config.yaml
n_head: 3
activation: "squared_relu"
norm_place: "pre"
init: "normal"
optimizer: "adamw"
beta2: 0.99
grad_clip: 2.0
decay_shape: "sqrt"
final_lr_fraction: 0.0
seq_len: 768
Each number is 500 + 25 x the weight over its row's rms, rounded and kept within 0 to 999. Layers, rows and columns count from 0. Numbers have three digits each. The size before them is the row's rms in percent of the matrix's.

# up: layer 7 MLP up, 384x96, rms 0.104, rows 335-383, columns 0-95
# down: layer 7 MLP down (transposed), 384x96, rms 0.0915, rows 335-383, columns 0-95
up335 107:511520517469445505460488519498487504481552505499462496535528475528487463530494483491540472500502501476511500455543503500468517463488542489533457500493549507519480509543509546468500491478500467504526481500499504540514526560467474528488503514499501533477490517529538506502470528472495511485
down335 109:522432516498490485485493496513507470499454493541469496497495509501516514479458532480492474489505535514491537498498463527468505494526479466561484496497523502495469463527513465488477549498501525479532485454475521515530473437449479506496476484510499465507472488545509516506521482529505526512
up336 038:510479523506509485493531519438494481484529500531491494516475485534508454442497464492488492484501490473511514495487494539479504513518552469527511523529496480473510518531497504468526520464421445564530524508516506514493513500500499521488499555494504506461501462508464468499498517498500520514
down336 024:503531498474473548520482534500490493499491549474504549475505502523456471498453508505466507484487492515459455477510544530506451496525488478493502495490500496451510495537514518469490542538511481504530495520513512470549482465497489491558524493510484511492543470498482492462498475496544500471
up337 097:486490525537521462495514489509535485510535487514464538505492490491504490504540532534536489468489500509473502477515500479495492520557522535497491503541507490483545525480467493496516488478504493525544554491547521530479505484448469509460524500503513516457493452472455515551498479522506482527
down337 103:499507532501524530528504476531577494525480504494514550520503502514489531510502506438499562490524534517489476465535516497506460452496499543498533517513505502466504490513460484502510485494522494512506523507524543512468476441476503490506506452547512522466477517521520497485516513473516514496
up338 093:497503488483472512473498516435495482465506528475459521517473481500520495507472455536494475463462461491551509524519479492545517528481496509538485482530512499522481566521478462506502474515494438513490494452532472485521499469509488485516492508482504556466512512482481489507502485488500527519
down338 090:522484492484537493544484547532479495497486459521533498538527500499490501457515432459469486497489530475465483516501525481510508517519480494501521513503480481473505522516474502499480498462481482523491510518424547489502520474476487498499458515526516456550516476541469538501516523493484499482
up339 097:537478558452514490519559473484499521513519489547514454524478510489513484496538512482482517506509471491513519487507513514495489494502502486482513511562444472435544559529543492521515517496507496508547504505535506506491519517508523495507501535536492479477467503494510481492538463501508507496
down339 099:504542464515522456480461521531493521466490502485506511482482455537476507492573512488485495525504517534461544512539478463525489498495466480477491520523519486511496532512487501467484487508500557518496487509545542472475519529500439492472495498499473485505477496508513498538481533512469474480
up340 084:516535547478471454488495485506519548489505473508485487503468512493515493500459485457504541512519492480478512522487484500516506465527503453518517474526523460538514470515492539509476535482476500547486549531517508514494510520493492453508519525443494493490463501442462460505485490537504499509
down340 082:526496483526498492553452491548534478534450529483461532505456502539459489453465502510473511489498519510488490492499517503529494495502501504468491492491511501510507510476477480463539491489492485479486473449506496537459490516548474503531515503499539445534500526509500549518494483501532536490
up341 094:484451491499535489462481507462466423471526516492484496439499517532487510499503493499492524527530486509517581514529483506469518463544527459476482482521480498500498476509468506480508476477517538506529497491485496506529503503493488535487505531474499482478489500495488475482506555482517521542
down341 094:466507542490461528514483508498506528519515503534529477534483516497537507519499451542484512519485487525550514491494526539489453512467519525515500461493559550502466512476517530487474488506456498542462532526459502550501504482523467502513505499486537529506488496517493494521499505487509529462
up342 107:527488511476504497480521541480459497524513487500506506477486477552523457523505477537506471505474533491496470525490447511514491465518501528505479501509508414529534518473479512479523511484425457493501519525499493531479477483502531494503518494507502525480513521530489516487512532504447545497
down342 097:519472484554466497504446536520476512493528470489491553513462528497517523516538483494478502516539482518481530485500518508495499484499469531504544459513534558501517489495527522494481483502490491563499511515460475513493513542544484491509520472532481479542487483483479510485483525461505469523
up343 090:506530499548523521522491549470523505458504514529511487536476478498484488478527503525520464485472497523481531533500464522470485490528507464516484473546500499508534496455504511519529503499509485534523490509493489480474484559469509531511509508495532487422510495494505470534523519517446536524
down343 091:480505504522514526538500547520538491491521578474511503511515498469478537476471512474502517531461522523456512516501499524501505481470500457532514506521526531502533481495521504517488455522509529524494474539475488511502473494548517509500522483478516478437463469504531481486520521527517540487
up344 088:548535542445494495480505513462479523500462531497482498526464468460466500443509487499505498508529508481465524519509443566536508515528503458495508509505523489520475499530483522501470513503513465491509452475548518500508498482507518479493525524489540508483506481485519457517496493475489494470
down344 087:483529469511495508540492527523488494468543478533493464472470489532496506532450485513480489493572528508492537490487557476486537495511464481484476485511498521499459492498504492474513492520474499527491549516483534520475509489526498495546464468493480527537505497555500542501491526516508470474
up345 105:509518494557551488475509525486488498539528504487481534467482479535505484486479471568517490499477511478508509525538491488534507516481460527491507506526506471476565491484487528471525495523477526538536538503481493510443477484513524487488470513517540480514505469465481495531521509527502471524
down345 104:520525478528511511506514524464517563496498500528504460506475542488545530533517502500485515489503519528484471501493519519476531497494466535489473550489544474547465477500518522506482504491516463495498496518531499488476484472496421486532542518454509469488506519531511495536489529497502467477
up346 120:551461539482499478474514502477488511519532497478463518519489508496516457525529490491524510474492525436508510482498475490506485472499504510537469491517455501497541558484512500498512549521493525531570521514506509518486489507514525508456528485560502473486464504526518522480545513501500488480
down346 119:522483493478535476518517461496531532485474514444502512478521517498457466517512479535503504481495503481540509468442487506462519479470547474467495490500463529497491507520529510488524510523432467495516509525494514526509544536578503481494511502515520504472469489481482529512515522493487505487
up347 106:516488529533522511472492549470505508507496508546512477522512501536538492451464449502514518503504511482479550529457481510522509495504524461490502523542515480533490503508524512484482526530500583496534518501499459475506481473524467486499501518476504496506476458491481470507484477560500506479
down347 106:534507492531505540481540467514481476470472494458453486517495542503488493521512481528461488446519481488503483529488478480512509493450469514544510488475495534478516460511503489522542527500502528533498535522522476508535494521522506538525517516526518508482492443530488553505498476528503466483
up348 099:498534498550512467521508523477483455497511510522427515526456480507497492505519495491484481493560503504505571507515522501472512463468513494494503499519503528528461571516462511449477527485468480517489466505514513499513514497477471491517487517502501484498505505432516497483501510507526520517
down348 103:464509479535552510472525498494493511500485485483500488540460509485485500524543489527516516492511546485540513483497500505501522491506494523439508453487494524478497520486520506479505497446490519489488559502490511480500490481484475494467528518503515539435559539527507517439511478482472471502
up349 095:501459514513524502491476488502466477469531495518490544527479487544494489498514480464512528497480445445523496473531527511491532479502494497542509454546521498526497528515521508477486499500486547572503530473485473501482513553530535487500489488524502522501500505486512461499546480506481536516
down349 093:468550534478485487512469504526459459493490502533514448541505536521539515497498502476491533496511470535475479501499512485494496475480523473520491470551508510450490493478492489527464500461517455519504529543453483530528470502503549479506491510469499498528502506503442497467498488524509490479
up350 097:505516546515471489486501502503503517527530513520481479515496525516529445504502492505507476515545487509472493490497492491539448492522501487480537493494491511501504515532515469466443544499462523494514524495512531559499502498501544550486510489485561567487445518528491488496486519497481493463
down350 099:489472498503502530469543458464493516503491470500529450512457480491482554486508532546483454515501487488467522495457492439456498504504509505497488522498531545476474479501471502530493473518513521532492503511470550487478526545488526509494478524519486517429510501501489502497505519488522485507
up351 097:491469509523499502538561483496465474477517512539445498539501517526525497484500518495487454512493455472475541477516490508518474465495516495496477492515441527515464516494500531484487467533499489548524481556481476513503507515541483488470502485536485555471528497504495514489525488519485522526
down351 101:518490462497512484515462461533552502511479508504485548484498495490477475514530460503495570508515526498509510523516473511536487461514504479471512507499494492511500491522499538518495522436473504492482501539473489511509446513503499518476518464486555488481501465469481513462535441511529529505
up352 092:483501498474510512458536495519506503458529512510517515500523509542557489477504514525506476499483502499554487541457473538507550512533488505485509506499490464546535496473531493533506520506473492527501470455530469511481496476454497522477502489511541535504454492521495464502539521519466460500
down352 091:513508513487497489500514503481528483509422521504510471519510496521488501479490529478523486511488469510492489493493469447492456472471527453553508518491475476518478526506446488480525479551509514495505532538472520496526497567516503497491495495531442444487491486480521521495462495492490482522
up353 102:454497498524471481507484525494482470533497446495484462504484514525479462508549455500532463506526472515468527518526482521503476529494501491542476518538520459484534522515473488518492519492493478549501513461522504470453480524480551489496544481523508515502460494477489471496495528505494463477
down353 097:548496503480528509495521479540491490498495525475477524488522423504540511448522498548507550488475517511480487525509501473453532480543493489498505522499478471462509505504541479525473531467461482512490524492451498480492518487522488494527490502454489511502516485466459504527480481502510496548
up354 103:595465486538471479459514514502504498557532485512544504530515481507458437509530492524508514494528509499513534483545494548509511468522499505525486512508442506503511535531502520504522511488494491503497492509511487513507526495506543512448495486491479513486503476520451507501508482499492479527
down354 105:457508473490534517486488483463494477506478479454491481489527541523537536498476466479492504469537475482485533517474486501501485519465448482464496490479492499480500486466537511513511493508495500503528513504533537516508459499492512566490457557485519504495507553481505506491532498453551518491
up355 099:509433513518529449541482482494476520540510497505473511515489503513508486490502493478489530517574470458557528468500492509473481495554494476503497468471470505480500525511523480478540466500498528529500527481491531477456494529526493462456476518499495519484525497490506501534489513495519536509
down355 099:507563530509500524503504474516479539488521522498520472546480514558514502521511487514507495467534497449475517508450453473484480513504489482504494519513552533506525455517480509533478519554522498453500490515520466501516530521536491513499543489489501480460509532510492518500480510513515460476
up356 108:489466503469519505507496557506419469512480512539502544535504478477532487490524517481546487510501482498481504467556472525517481509511467511479482579526496488484505526537544521498510478490494509539491510514494499513493514463486498526479481538495490530498502481511506528500506559502504509483
down356 105:505500516480482509509475470541516518530496514477506519489519494510479522469517494463544527514534542484473508530468490483522494514488519548542534474526516531495486492492459456480472505506480506496499474552470468478478502524452513481543515526479503511539453534479497510487559501499492461538
up357 121:513503508516496541492519548474471528488494500543522489507479494516488505473475511484531508449495535494528548519461456547490527512521525472486469532536508438477511507516517534510503501525473512516509567538547487501495506515529465518496528534480506514503487479538475517472492517504497470505
down357 120:518502503531489481483502466504503499532471493509504536484533519530502534478510541529496524474496492545469488469502501522473519526471517540476495501481489517535497507519470442462519499522480485441511528529501501492503469485525492495454476468509514502498514428427470461473499487474504504505
up358 094:502413553506531512514483471491515491521489454531476485506471513485524514489499488500489474472494547470494491486511521501543481538505526495483515511544469506499467517518490480477457509468494484510491516457492492517474573468513486465444473493487483522475473487516533507516505502527489513514
down358 098:511470473502520549500502547532528494493499520488494523513490483511503483486488502476459503486515506491489524533500513487540533486476494499516498453445523491466493503486538539542517549508498473582501476491466508522526480493495477503505482523470502495516453460537519542522508507475549480475
up359 104:522514488546541508533507559469456508497521522507542499480476501512497487526547480525498487507482447494499508532529478534487530512505539529536477485508461478485537494512475519507522491474488493531551463491494496484485521518442494506503521542526523501502463534484476471531477523522485474488
down359 105:503482537476515537531450508515541541512493532514524492542508497510542473476500499482502490499499460495514484527490517449487506468504549526519479467483488499483525545491480485514511452489525514508485489502496517524485532513455497478470547479518518489465524473447520553473492507552481513501
up360 095:537469482454490491525506468503512463521487468507477471528512471507497516438554485482537474488505476491530520439522461508483515488532517516505476502524488498494470513512502534500447522498497483553522491461513467506519532495522452502464512495462466512491486452531496507503479504502500513529
down360 096:442509516478492561505509495467540505476471485442492539512518520513477493479499490483488457491536511490491532493515564519511481502502509523488505514506498485468473470470498515536519480516487502491516497508514505455502502463517499531491512482549473519411496515474457486497540477499487489507
up361 097:556529513491482495508477506472525507499512520496507549465455475477551488480491467470502515499504502536489535506540479485524483525489524480496487544486479501485506480571518501463525518526464546531521555531547522517467478494496522493506525531501529488496516508531447500488491494496488505493
down361 096:461508513497537474572453451515508458502500543469496468517470462544507467513552467488519496498497519480490485510509489477504492508548483521501559468468521531531503508490484530502517515482483488490484510490498467508485546508489497466539494468491484500525465495500487472495486456485518528497
up362 097:462479525468532501495517507479523528521515477525514502461514500485468522506471519496515487485513546434493474543471530565499483521493497473522487523476501479494481463508458486488473541470459522504494455511510508511476541468468539536478472536497543516490521530513482500508495514522486484507
down362 099:513517541487529532525521491524541524474505478505499498486466540493485517548550504510556482502499464539517505517481486514491510479524517517489554515518543496481473484481540515454536489533484498534528496503468457526483450518493517495485489487489503511465523491533475480541485457493529483490
up363 098:492508531514528494489464539479491486484515487497486507501480507522549477513518446542520457473516491460502514502520469495542530478513499511501489461473512523528520492506418546510492501508493506532514461549502528509487506503436513533483529535505485525512490514460493472494525515545511513496
down363 098:509488463498481511560457511498476537536461485526480510490471524501446484485506524476509495498485531472492500531463503489514477508523500501499479507478529505487505526447506457549453510496519534466465486510444494486491485455540520492472501510524490459540540509498470504498542498472505500518
up364 090:497478528507530415479536501493517464492509492472493507531490490509480508504511526474525494487508487470514495483563504473485478456513455484511461495503509467475487489484479483496508498497490537544538506471500512463467451510505441488461452500481499473492519475512509542525522509513478469519
down364 095:520510513494493534514476486518525482494507544486500512486539486478501494520472504495517554512523492478513492552538471464504479508498502491501515510523506529503529512457498499514487534518440510480505469488452534540429479506534543498504566521508511471527488486526513516497508474528462528461
up365 106:528500492522518490496520524494485504497523458528499456552510481481540460501527504495540468472499484501500493486516502530538501507463491486486450507502524457533515479463482510472488504448455530507495471477505465551433541482507542446507501507466487512484489530506502486525519517497501497518
down365 099:498466466459542529519491517483513517506514483498459470496528512493467507479481473513447471457454486476516495505468452505530532517475484570510473517463496512519471509514534503517517511501533528495500514529538496494546500508493461504544529491511493508517500537527497527485506456484472486466
up366 090:506481529475506514498502456514488498486501473547495493487501506494519450500507488489520489521492521485512542504495490519503501483513553492444528497536457469486503506520517499523526495501519487500486516490556522535473545510499481499502452604510561495460522490482517489499516478496509465490
down366 092:533489467503515487494508533519487514525477458512513474459527473508501526506527531495493489501496468550498456517536466482521529495497483492514569510513502494490503482477464556489512499497512509528494483489486429481504502507485509495542535459465465485533459457510536487500509530473529525513
up367 094:539512542504479491504491501461534515507574488494509522498526470524536488496477448475484497507526481482513528560510480540511488516540504491485506539523490514527557530492506481502529551485486487492504500523514486530490484476539488499487461489521519497509511488465463506521549508480498546535
down367 092:514493548505412471527486526471506507498513502466489535502494492500543513496528480503476517481495481482506488478506500493510494520492486531486513473480542500508523451548478470553509527497535484463511503539459515471485483461509497528545522505492508487551519446486478474516480504496517520474
up368 109:487446529513483493529527494493484494460475517497504493491483486490490470467515474495482491516492468465518504473495509487524476513481529484515457521492491518549485504482566488451534518500494479514561457458529439525541526511514520482489462497516492500509501452504538468520530490526480501500
down368 102:516445510506457502542525481504481497513497516455544469486506524535496516488484487489457511493524505482485477460477514509488545509445501536480491526480498491547510513504500530522479516541484476500546479519510496486568506505503508487500510512521501464495525464483497522489463429532526514524
up369 091:504508502483476460500513524487445483462549487551513498485508533568493517508476466497497475529549523502517504491536461514510525496511499505498487526495528531483483517526522482441465508498494466509497502440477483507522488523529508517509550524508496511481469477460465493487454521482498490479
down369 094:492508546495542578492505533463499546512480507520545462474507536509469497517516507520484515464486539495450529473448497526503492477527478489510490458476519541487473487519498480484490471497533492514479497461493543520483497478492494509498504511498511462469489547529491507523483540491490530505
up370 101:494500545523532527496527512485470493477500433497534477519477450511531498521500493500565503520506485510536542507456467541480506469522483498524511494536511472477552501497507520515474511473478478495506511471507485495496491495452486524495497494472515567516436494497508534525523506496488485486
down370 098:528468511478500451465493516518530474500518494476494474517459566495483505504513511526514483505517517520452463510486514476564492488480501474496482521547525540521460493499512516482500504463505466492510468494482503483502521534522553517483503544511482510492492524503526488500521484551501574507
up371 106:496513524485472512445514505471472454478504484506510524490506509470483466497474420514513511502543486494500509527525502502476544464507491482490476469538507483524471487480508497508456483464479502546493501498501508524490547478490489560505474557464488481457475456530502498488514535494493495491
down371 104:444475486495480521478493488510519504531460504450522558507497492454503490472541512501515487497495518482486504502497508540519477516494456512503501513467500565534534484458505472487466525463530522497497479455509411512515469490495522473495486498492487510461499475517484521513514517492503493531
up372 096:507461511519504468557461528465504527494491450485489514511501483512501477522499493495487454491482488497500561519511448497512518501542471550539495478504441513540511519513497486465557509481480510498491517464527528531459544497491462485520481507505492530492517503516476494537503537491501517489
down372 098:539508530481540508483471516488501522497485564531476537508510473476499481496488479524464518501459544503526513489458520542478487491530520533481532479476498539515509502512521486545536533488503495511470481425483485512530465545497505460497520512512499473522525518511525505530487495496532474516
up373 102:462464495514457490523518567502471534496502488477519491489484510537471492516477495519504502514487502484485562506488502481471565503529519520548486480514479502519503500489471460477510506487460469510512522486506478511509532527497508532423493514528472520475524504503529531466516480467486455510
down373 105:494493521495476511513528536514559494455521534489502442498514520546497474474503467461491486495516516498509502521512547497533467466530533480500498473516504477516526508478469503453508535528511526484511458463493506510458480468549495500514519491485522464508538527507547451488501504527477510510
up374 099:536507503504481543479457560492482550498508475509510507505498502493535530482467474506490533532489473477479527538448455492459512506499525495491490504483489478522506524459520538472540506463470487526521480487519487524483487537486450496507489537523527541518491474466496497537531509534498492479
down374 100:534508508547485457480548475471516487524448448505511516521482500507483492470517484508488462464496524489529477515492526464469507465534500534494487493517482457518486468481514521515498520522521520529488488500476481488478512453495519496563522505509535483549481549476508508467498536499480511539
up375 101:560471530496461480493490528479460482483474485516483542482472497489508459498517529514508532508509488503520505466478482541521493489489505501483471544488528478534503482513536467467504504481429517485489485502495472515417475488515470534512501501514499486511464484538515521520470487483526483461
down375 098:508516513474517513544524526505486475543516488482507522459490483503500535481476450491513459532516516488490487471517492521494509474509492533493533482491504489536477455472511482540485503529468537530545499553504518504543518524554469504529491480481505567503505483507519478494531541541514513483
up376 093:515467503508528495544498538509513452496525478479503557526475476528505495504497469504564490483479476512510511513497482513451508518515459462543496517513499473504514474507527528463464502516488557532511476507478531499462541492486513500499544496473515501484528506491528528522492565497516516464
down376 096:491515536509512497512537452514502547513546502541461514504487524501511488521521473478467465518503501508487462516520470514549506511483471509486462519496501547486518507498469490517492516509504456462496526490489506557515499538478488490511531517579535473506550537491530472496497493468488484490
up377 103:526493508466450424461513512489490465477489500530499504555533508477467481464501504526490520512537453484486503495489522507467516497517548475505482499498466507515481514521517475466483520506481516530502492500544518502529501526478476532498476497513467566475443510494524494452485519485502498494
down377 104:520541489515518506538454492535461509477517490479485518478496501530492522485483475465508510504521507511525526524490488453549507464542472488473466456518505487519518509501553497529497490506457506460515498497479459550538468484492526505517549470492499471484555488486499536482506521490518524532
up378 087:476488512499502468532469491476490477524541480526498482466498509502505476518518494497500483500516513493557506491512466489484487485503513545531506520531497448525537526519535492506494504495486521495544550516483509541448571551472501512484517495530488532487527496508484526502502512447503440473
down378 094:499573492484540483488473531436543481530496521531484523496500483476502491528515492485485518484508498505481510492526500489513487487516452485468554495456482515545499501438494488528510499525486484473455502511472489468479512531512539525463538482511485488484533537504498496513466469478530517502
up379 092:497458502508534497512464480520530471496471486512466499492460495498543517502508444480508497495499482492474475506512511499516522486492523465500459475500503468490443549525486515470481522517521511509496537483533529577474529543476514507466455520506521524491466465483516488508502554488520523494
down379 089:483511528513500502513499471481536540525499476502480511546510523516521505512508446500499481490504518488480474494517529480489464533488529479476504540552521519491484541489516536503513503460496473528501475499534491486478496534486542505497534477533533499502472545470497520482467450541570460507
up380 092:530490527502476525469548498461489518501505484529505527490495488509493479508524467483491517481510498524508500517475516508506454505513541472552530561540498451518488469483482505487478464478496555561500479516482448489521465491474516506466473550519507488484461541511485484510501476505497473498
down380 097:497511505517532496530501466511532521495543495544531487509451521488472503488478487505521527525439459495462500507511498506525495473486491491528565495522503482498507537524527477481502496480503501520516467513564553482467524514520497458475507538513511494509489505445480483498508530560513522496
up381 114:528523512507512491530481520447462520468511502495478512533478529501510470501477440479511465448507502463504499491527512493505491504500502503526466538559535483507462489520515549512505489503468522522535526459544503501461510515471499500503446499508473500511485499460444480495542486526489504491
down381 114:497465478479482541493501491512537539515467487486490485540526469502478535481504484515469497530548539467505459467516485443524524474489502538474515493507489477502464500521491477527467497494532479505504538482502493472450483523532483522486515524477479509529527536500506494518532548467548520522
up382 109:520510538496524506491502500455535498497525509513506491517461514475546517456514478500499517476473504471487540514531505540456485442484492475545489497499483494483498522558498529508514511525487526528562470492516484529483464504476509470494479491538509497489449514497516455454452513486508512489
down382 106:485482490509490493511493506528479513445545543497490509461461482490503550476465484532530521461460468501500482527471468485522496491535515535449500529520494463505510511495500519519517456456514482524467510497530489488523478452491499511504541498466501473531493514489538497527531503531547528483
up383 100:501523519506518472494496530499523469513531536525482527484493468502523490476524462525545507495480509517544486535515482517503494506549541507517471549514518500485506516509448547464484516493489529514527504511500518494505500475482535529431505495469498499485498483542482510494523548465443455480
down383 098:497503449495479512498526498487521513478476511460502512501505480483494501471501510504494507522522522488512520516438481451501504506481504507441515499426458481521499508508534532502490467491505456479528530509488467535487518504532447501492481544516454518507470477490462523468477521501483558524